Weights of a small GPT-style language model, trained from scratch on English Wikipedia.
Size: width 128, MLP 448 GELU, vocabulary 1809, 2.67M parameters.
Training: a variant of Muon for these matrices, 138M tokens.
Each number is 500 + 50 x the weight over its row's rms, rounded and kept within 0 to 999. Layers, rows and columns count from 0. Numbers have three digits each. The size before them is the row's rms in percent of the matrix's.

# layer 3 MLP up, 448x128, rms 0.313, rows 207-232, columns 0-127
081:500534509445519520440488353431525552484544520469497491526605467500500541381474540511445439458553517537477452580503497604559531549441505512442450541498515504473451481573592461512511450520456543527450530366531479451520634480458405442541561533533444460446543412517540504511471533473584474517454478476484584492586463537578463471504531524486463473520508512612423471545548524530427422550530
082:411545509483510452574508540528466484531463560422539439372533527498452440555539545421460548514549493546540521483498618411496472455414437538538490513488488480463471509517439488545533428441487518551528491481588515516407550516452520559515555558484469507514586466474492531546535501485541485463419632481448477448578505501443587523537502464432460390427493584592522483516539460599533420476588
093:521554487496472478508477557535488479488574464574572556570437554475460544468499560568488446440501458420468444436510515560391549511458466467597484471509460530542533524417560551511455493574535469523488590536474521441490496559427540568475437489469470511478513510418521409522439459566462464468544541412453495478405413594581467588505580461509542552599592517456476481397500432447491546552485
079:518448494396545502493543548571458511528569416527454528494608476580414438471600463494511493414471420552518450470429460474512491468548406507489435536473480464345450516439616463490485512552562461418495487526492545459546529542505584582488524508575382497572458475501514419529421462500571437462566457418523460529502525498496543551564539513558503494502503549478491516555566503448489499568512
101:492448495500516432622574609487509516508490477505468470475516514519556525407502551503556467535446480522521488423389495495402575438448458478546416605454443562539459459478548444460417419466522516592470548501576576555477490417523478464485524589502449555460538483475547516607583402464520444494535528560453358486495519514574518452531520500466418523514564534502429519480498477511497535549495
089:480487517559514438466460533523419461568420502517440530550459546536504538458523501437456553519598502531440522509581483497484374597565454516532500552527456547469505543502433577431525452548461507471545462536557368616568403450544476383523499561520542485398485506487519504432510485588521475567529492497578508449422477509503518473498412456394488493489575546494494444544528474531405447516466
085:471508550535532488562491494568558480477509657476510497480465527526464484446514454472485534599522583490494482534565467548493516553541546480494498537473570438495428426553517397394446464490546453562498571552503472558545558457439461550484516494405444370584541419541519412601492475515542452530574487457508460451413550504498433531523528514510507492622496468509527421501412540539535428430494
117:539513431508435497521475505500530495545453517519436473516466579534348511536549575556544504495505497582482572436501487500509499509505550523543470572454541536583508393431547605550577537524448510422556489486532370571491538413361490515456459496515563464510436603419452513494468546478423510486456455462482476432498498435508571481595442515554548482463505556527478488451495461585467502588497
092:485451533453550503497469466486427479528463537520473510533517506549578529544476585541492429495508433571334528524593565542515430568441472525537525504520507495485487583540441607464563544540483461498486520547494521499512495456540485418513490542415483486510453519468446500560602521381441545508487465520516586500513460582500371471601478382485477452505525508507538558414416457526489400582507
097:469550502506561453441469481559567451510423508548512483561462508524546518538489473496483469524548466525424485492520441560521489538620489548443546563414611418562411516437546521498518530499470554483471505481474453509394547494449507499526524630596454523440534505456467518484493534473536590552480523470497485474519399524426415473548502508464452528378516603515386492495348500520547525497426
096:480456549425475429429603535490436538484560484542595516583517596412424519476526623583456458531532537464454498426502591505460465541478442393496463508485472434540501477528527453502467519460550539434456472518452485530451542573403548518479512547508543526498556458489553484582489468557533447438474567472526579484421505587470437476504518532552449505483590478427479525489645477420516496483537
099:488467449488486567487461482520542431512491526461484580460489476515541521508608445477479576537573456522435535612552478476528476425482532459462447481528535511439551492491529527435510500469457584505474559435484454447470462531631525484488534565374552463460490502424432432445517474491493561515509528542514548531432604513610557494574489464401550597422521490592457439409510606530482473539449
098:515550552404609403508508457487479472468533507461508488458494546502571476441474446482655582525485520585453487426506501557411505550608518506479514556439544550507489527472514480520543424469473460547419384446526546540476526525504438520509539511538546504443539554566437541533525474543456460496448482506424420389481526536460512626480475565449487538545560467495567465553432510438531439458412
087:475489531436500479601464546472556499435521502608501554510532532527497551565490545436531525510435526478413532457474421506523457461590476497464439507604404422455497516502437512496562494455453535603402507473621544471546523531480488534501560476509481572537468430526483464544474472511454371585454423549525536511520505537587370487445507513351553523521471473476414501482494534489491534521442
099:476488507433599493516514600474540548540523423516512549466514455458524458514566520518560516468556495565430503516531566429437536425560509497403501383463526564423430503409554480463534493514481542558536411493423560502534492442456556481470572477491532490429469570477413490531516502462519504492486497501471497614535587453549441542559561522573449571532492479427532416435467375596501426536514
107:495503507516557499516422601567584514448500466559447540476491611486551541596466476484535481430636450547418513472528501560506565575544437490527456495500498494405512574535560432414430411444418483464567490479468453491497463450500528501523473546528528495527514492491446450511483478533395468429602485506512372538420468564474485517503447562370584518496545504555521484533428446520508525493498
092:415486496437538502552467471492507571516514530592486513502604483461501521562488517481554547489555494422473494474474496528499568461526455507538489513569501434529388415558478525534451454514461552477554512596489526441474463477465521524546476524627449558564595497457441485508484440406599423510580460484464388436494498589595629519503498524536556422539484481505451556390433435465505472465509
097:489518587492438556548589419513522494497529433597424498507524588521549393570468516391574450488518482538460514535517503507467501543408498539470483535534493494583485497489527478390459539540457482599536569424561429470577487548561484436536533505487386461531515494429522550477506464555449478494523426496515453440591472545509482512477431429505587519471496534480350516521481416592446507520509
086:529527526515472499569500443563509484472497434404436390470485519493422400593556477505538515447460503462575476454498546530513458487524447509579516462471587521521526487473597495502501465613475575456428412565451436509507636600498555541478514433469575444471563576487498493459486415463492471537547470406558499490477521493529518425502521542571474504552491514485560437556515539512501598374531
103:470483535497567543428542521498476450471554498500382458597468498427540457536577484567547544510553581431556533469528501606459500425526464470533464569511448532505599442460493474565543459523468559554492519576478560462467531488512477574440482570516485525437535394552519522577407430455513499416454485484486537488462536449429475487510530529504465463487548417422501445539566630528356471505500
095:487519627523496546470559510472470549527508514647533507513585549508458494593588543430414567589578505498493473493539424545499454483529562502447473563470421531413487431508512524512487436519558448419485444569490415581479518443575518490561535440433449466518495521500504457431426533462590501548560497477580520537537407516418446465553517474482526554478467540359455506498507508459500483474487
094:504547469461595520424532446497548511485520589576487469529498476494496484594538547424436571543533506451477475551483469531400549487549503434478523499497419528422557432467424450531523482422453437518521555441457534546408502468528480523492490492532473535483606530344503498468566613533563546506533486651545476453603516454567468466574510452487535510448462525537445556505422499433534515473476
111:503524486506511542452511480441523490507514520508480531498512590511538528403452551505562529421519501464416590471502432603439492487472534498629491540565541495520574464585520557556503371506473519607510543423546499529405526494428496470460385469502483496484587440484519558537624461428477508524542490517467500428467471482518467435464452511424466492558409499541492490561483620554383500512470
087:453505469618588477490508477543531451503444506449551524536430514525553479493505418459493497491566541586450493470467481564439577514542444501515516536491453435479513414566538448557467446466550471475458536502628567533519495521384571446509494546420511508501522467415529477380609499460526536498504469587531470515449487471579428536572481439420490524536449523397571484586558478510413503586525
091:513477649491511377553551594618419576470571448454481458486555540436456433531523497562548478442493483483478470423537481587527541470466563526561471485523469557442590549539415541437498420498515438550542543521560565491486507547462503471515523497480451545600510533468477469524474435493508502505453463407501552483498483489490473566518440583552502570483434394401475457441589517547461493497501
117:489571561564495492410486563556566527554455438493518515494530465570568435391527430462524497459484386547431487540519496470556522580431427626406460480448515423578480531556539574494519451514433477540489539454579419462502465444562585513530562546510447539413540511540409442525500507470496421502462550519525532466471477485592479488473459489436600539440499503512560540517434507518481492531415
# layer 3 MLP down (transposed), 448x128, rms 0.351, rows 207-231, columns 0-127
083:347519496476506454488488527461544591502571457558489558482545466481559473596518477573505524466514525446430493527447476454571466488537444497461529469511492482462489418563481482556490435511516481455527537483497537524415424491550489554442494579496515497491527423495348511493524505567512415551576593462470520627508429464423412521546460511456530393526498527499530649524520464509481571512585
093:516683468538493532467462468506499567522439461494530571484546405410581569464517565471496472424553453655511441456518469522475432449507556457493518534433481421506534456465539494481447482523449461462510475490406529614578500554555568489516340492466468489544558511460497540536533521520542495524508506523526463442479493482486476438591497540626476532459525533517495418460508485452501437524536
088:602505471535490477503412506484523497508374507617614486529500472545520484430454470521534481532457463403600527496581584402512481485485567415470550521448470491388518383492440532485424529470535576491520448534491527513510466532538533566391482532450546468603480471514498540475524510477491475454506558516537517574565417588582491441509424519511494550548436520430461556491463505483457436509552
080:531597507697457542519464516527552485452447428449517482496483448431531535543453439492534545503500539493423554650535484544437440404508520506476506489498537501527521505486420483458576434534550499609526463491514416485508436529411461524498542527513583470474519486609522537469568504547384510582443568493494485468466519514588519477435485572421517484492563456519502445501447459514498490430447
097:541443502524512472504435492456487531507438502579473476506590484498523448443532510470617559458529487549451434586417476405524481485540648523559367501485606539477438541577590549544443517533502502553505520509510534490464461506547544404530527503563502460489519434483491542465504420557443541406487483502528519528551542426553376427496406510530523517449458489470498385584498522497487534520454
088:485482554511469475518539511595547464374446621463490509473472443520483534505558477535521542444494379528561438448464522442465516363452522486453507523544481481565479588437507457498485515506461507558503527561490574541488536524418526504471540423456461432597465542533529496518505534590455451565532478482455510544574526423464448524476461630619549413543511398523534494494541502400540483473532
082:456478493489429558411501568429530540534587528563543576513507455534415453524491581446497539542482508579491481551567473513454419397535517438544577429462447549506477550410451563532485496442578566558500439464588508464556401455509539483484526494520575527463475487500521525426460472501480505542421447435448612484532512457524604525448596443490461484494614523476476552454577498461477477545442
127:523472551472492469376471418453487495582541511609527556525537416444420489563541489597594584515534477410396476590454571490534530510494499490527440427459500485545510549450461471503439425541494473547444523503516475531540510363586528535553462511479478434401421496653461477507490521577506542445472485548459460476504510565521473553569515533487490517434497514503501503500544431470526570505443
094:573536472536543455518569482482498474485507500542484464507501502449477491452522524466453513609513475452513466478433420514567449416575540452442590587539547484462543477571537576504387472442485500516398480568475519534498595554548555502495503507614510469633429528529530558476479467568439555511529547470531448501421479434477499427431502511434561518411573433528463495588466564410419509446507
085:563462580517495510551573573544480498440602461454469588447471431426526518519571505521532480411451500502590565652492496482408455482452468459529510455553531466486549456518482586490460513443612488483455490480467522405556480444525503493470455434420459542590557463473443485506526517501492502507434422554493488464422539424558555508447474466528544455627430554534555546501553436531498476568495
098:557447435531588505603472538605448529478568453477464498532409453499516463483495519476498455499437478556574555544471548418502590478477509534422488469468537502559456505534475403551430430496511522493505497440577432433524458502481573483418485509450528511454484618471614467424513536479478474496513490548437510506597593459433456574571475546449501511442461521577412536453544529482565471614480
101:444496605561503512485539569481549482522426459481486493605478455436422492442473559520456492497524390434584475509483423419586505481437472493477603510361438449483545537485573447508495508424547522605519500553484537603528407484498512455458464497586446582512498539513449467427453527452462434518517480593524544494555514551508554522503457597497527516532453567472461511444486565465552567452498
099:471525516494454500519508522410548506505472476457509455516627479479448481496401475536471488506520445488628476592488460454556419558600451552534580501564578512468557513509432485506455513594381531526433531448522495497599546481508462529494481456427523547425548461396533462457445537503574548459507509503453519570423472487546533417467530446525547517385423524436548529491464543460582572531545
070:527493482541436535466595433491418501543445513468552497455465410401458463383486428538486548518472447503602503633447545477418539537542544475503582472477621568507502486429517544479387458574552532432541457534470384566469451527483464492503442490453487498555472554486485522412482479462499479445550549525549502520454525463493560566490535562537510493505550509536492495574491453516547439482635
097:563508469488559532500487520532533503458487574483473632519410530552619582435408466555406455538495445563520506567511594540588500550468498471463537480416424614567513470530471494584538503528497444468494435525478565402531425500443452505520476418448469547491448475441548464461500518496512550487409474470499465447545496490502388565503580512465442587508464490483533461503526510520475575537396
100:559474507537460523440466523597552423490520502402539517430483455559560442488477424609535396443437554476495544529437564531580492488492492515523513521607558458454480520447511417474437502524535505568520464474457515504558563471521515507514476574498433486564525506472502476569490492523463412484354452513533491356516534490564494576384481584609523434488447484466518546515461477562569505516519
087:492514513513381426409509557488593525522484439537498543479402490542472512478496490522505554537481506470550496560610474516496602480565474487450462422671479415520515418434564507508448516500538410444444610585537481465575397475593455432572527578515457552522459457418532511514460458531559521424531566448455474510537499501470471453495528478486498468481472510478484541526575505456539441472520
100:494478433474575483566390457628454542458505491436492553493432542518532460434467440535426496362451484569490537537472505514469585396520521521549484586515550516532550483478514437507513525457501491544556456438420585600409434549424548516503526490482524590555488416445432472607464454487539482476459518502546519524525475475534408489540481491455485619499547513446567449491511461566533492537525
094:459404478455567556466513551464495500519441496559488543504480519587572539576466472381559531540499462535512508563476447572548494425445540510506418552484624481576387468579381503501476479459574545506482543472516454435484444480520427482431461490587524523510438514636425534491480483509563465484489530480416503459472548461469509563527539481425477439506520567521500611469434524498517556564435
101:542519548477538462410401469439406458526469565517486486462469404497460491498520536489535418525492492515477489509464493478525433495472454442551493451560529473462556459473555527461453443438582529504584530514427630495494506499515518601503557437573574459521532523526421407494522524578514590479601488465443519479516490483454579515432560498505467537477453533482509627592472590409578489537392
092:505434485502629526544542563550495519480439406391447440486406462527470511489474553541489427507452494457480517465515482454501531486449525471586464438572504558498524473509556508457534501510463437603545485426594451474555488531461593549386430487557569445559538574645493477523605506520473475515464491552439512489477508424477467523468620528478419469455438532556523500547532447543534455493534
094:453434496500482490615441502493537455554416547460520414475561564508434537546473478584565422458472559479585490470459532504495516506459515567494488501523505444543455516574549572430465540466508438448530507477546534558645580474599504505394585503506479481514433447567511413494422544472481396502474406468404516584487512487509546518490455479446569490456493600488564480451478470520510536504412
108:415541432502491426515447432517483557431479524529541515548546407484480528552513566454536436494579549439512576496564499481463487495474544445619516457402507551466624511418464448406522505561514525475468560426399521476466508496509522512531467540623497489539508507437439499437463464481486513535537557476476557604512399429486501513516530521597492391534491542523545512581576461506521504392531
092:491494551542505470548464478437445486433526421473510393531530593453473501530539439514552481431508459530565516499475515454547469474455483448566628460540473448487505471507437519479540495484604516525416446463566621507433528517379520471512421532455528444562521501416538594462559563530413537550532511472447476425540460496494475586572519511544417567583451461429539480619497465506497546513541
097:509588404452511603468479420494455459538415546563574540461471489568520539452445545454435502502473590446484462572483460499472412490439459487515509526463460505484493544444533437586523551487598474449460508512460485447520462510542447501546486486539504476484455448757548456464514554447495461527474547635481477501457555501483515416545523524444562550542463497510536563499498520509458527499485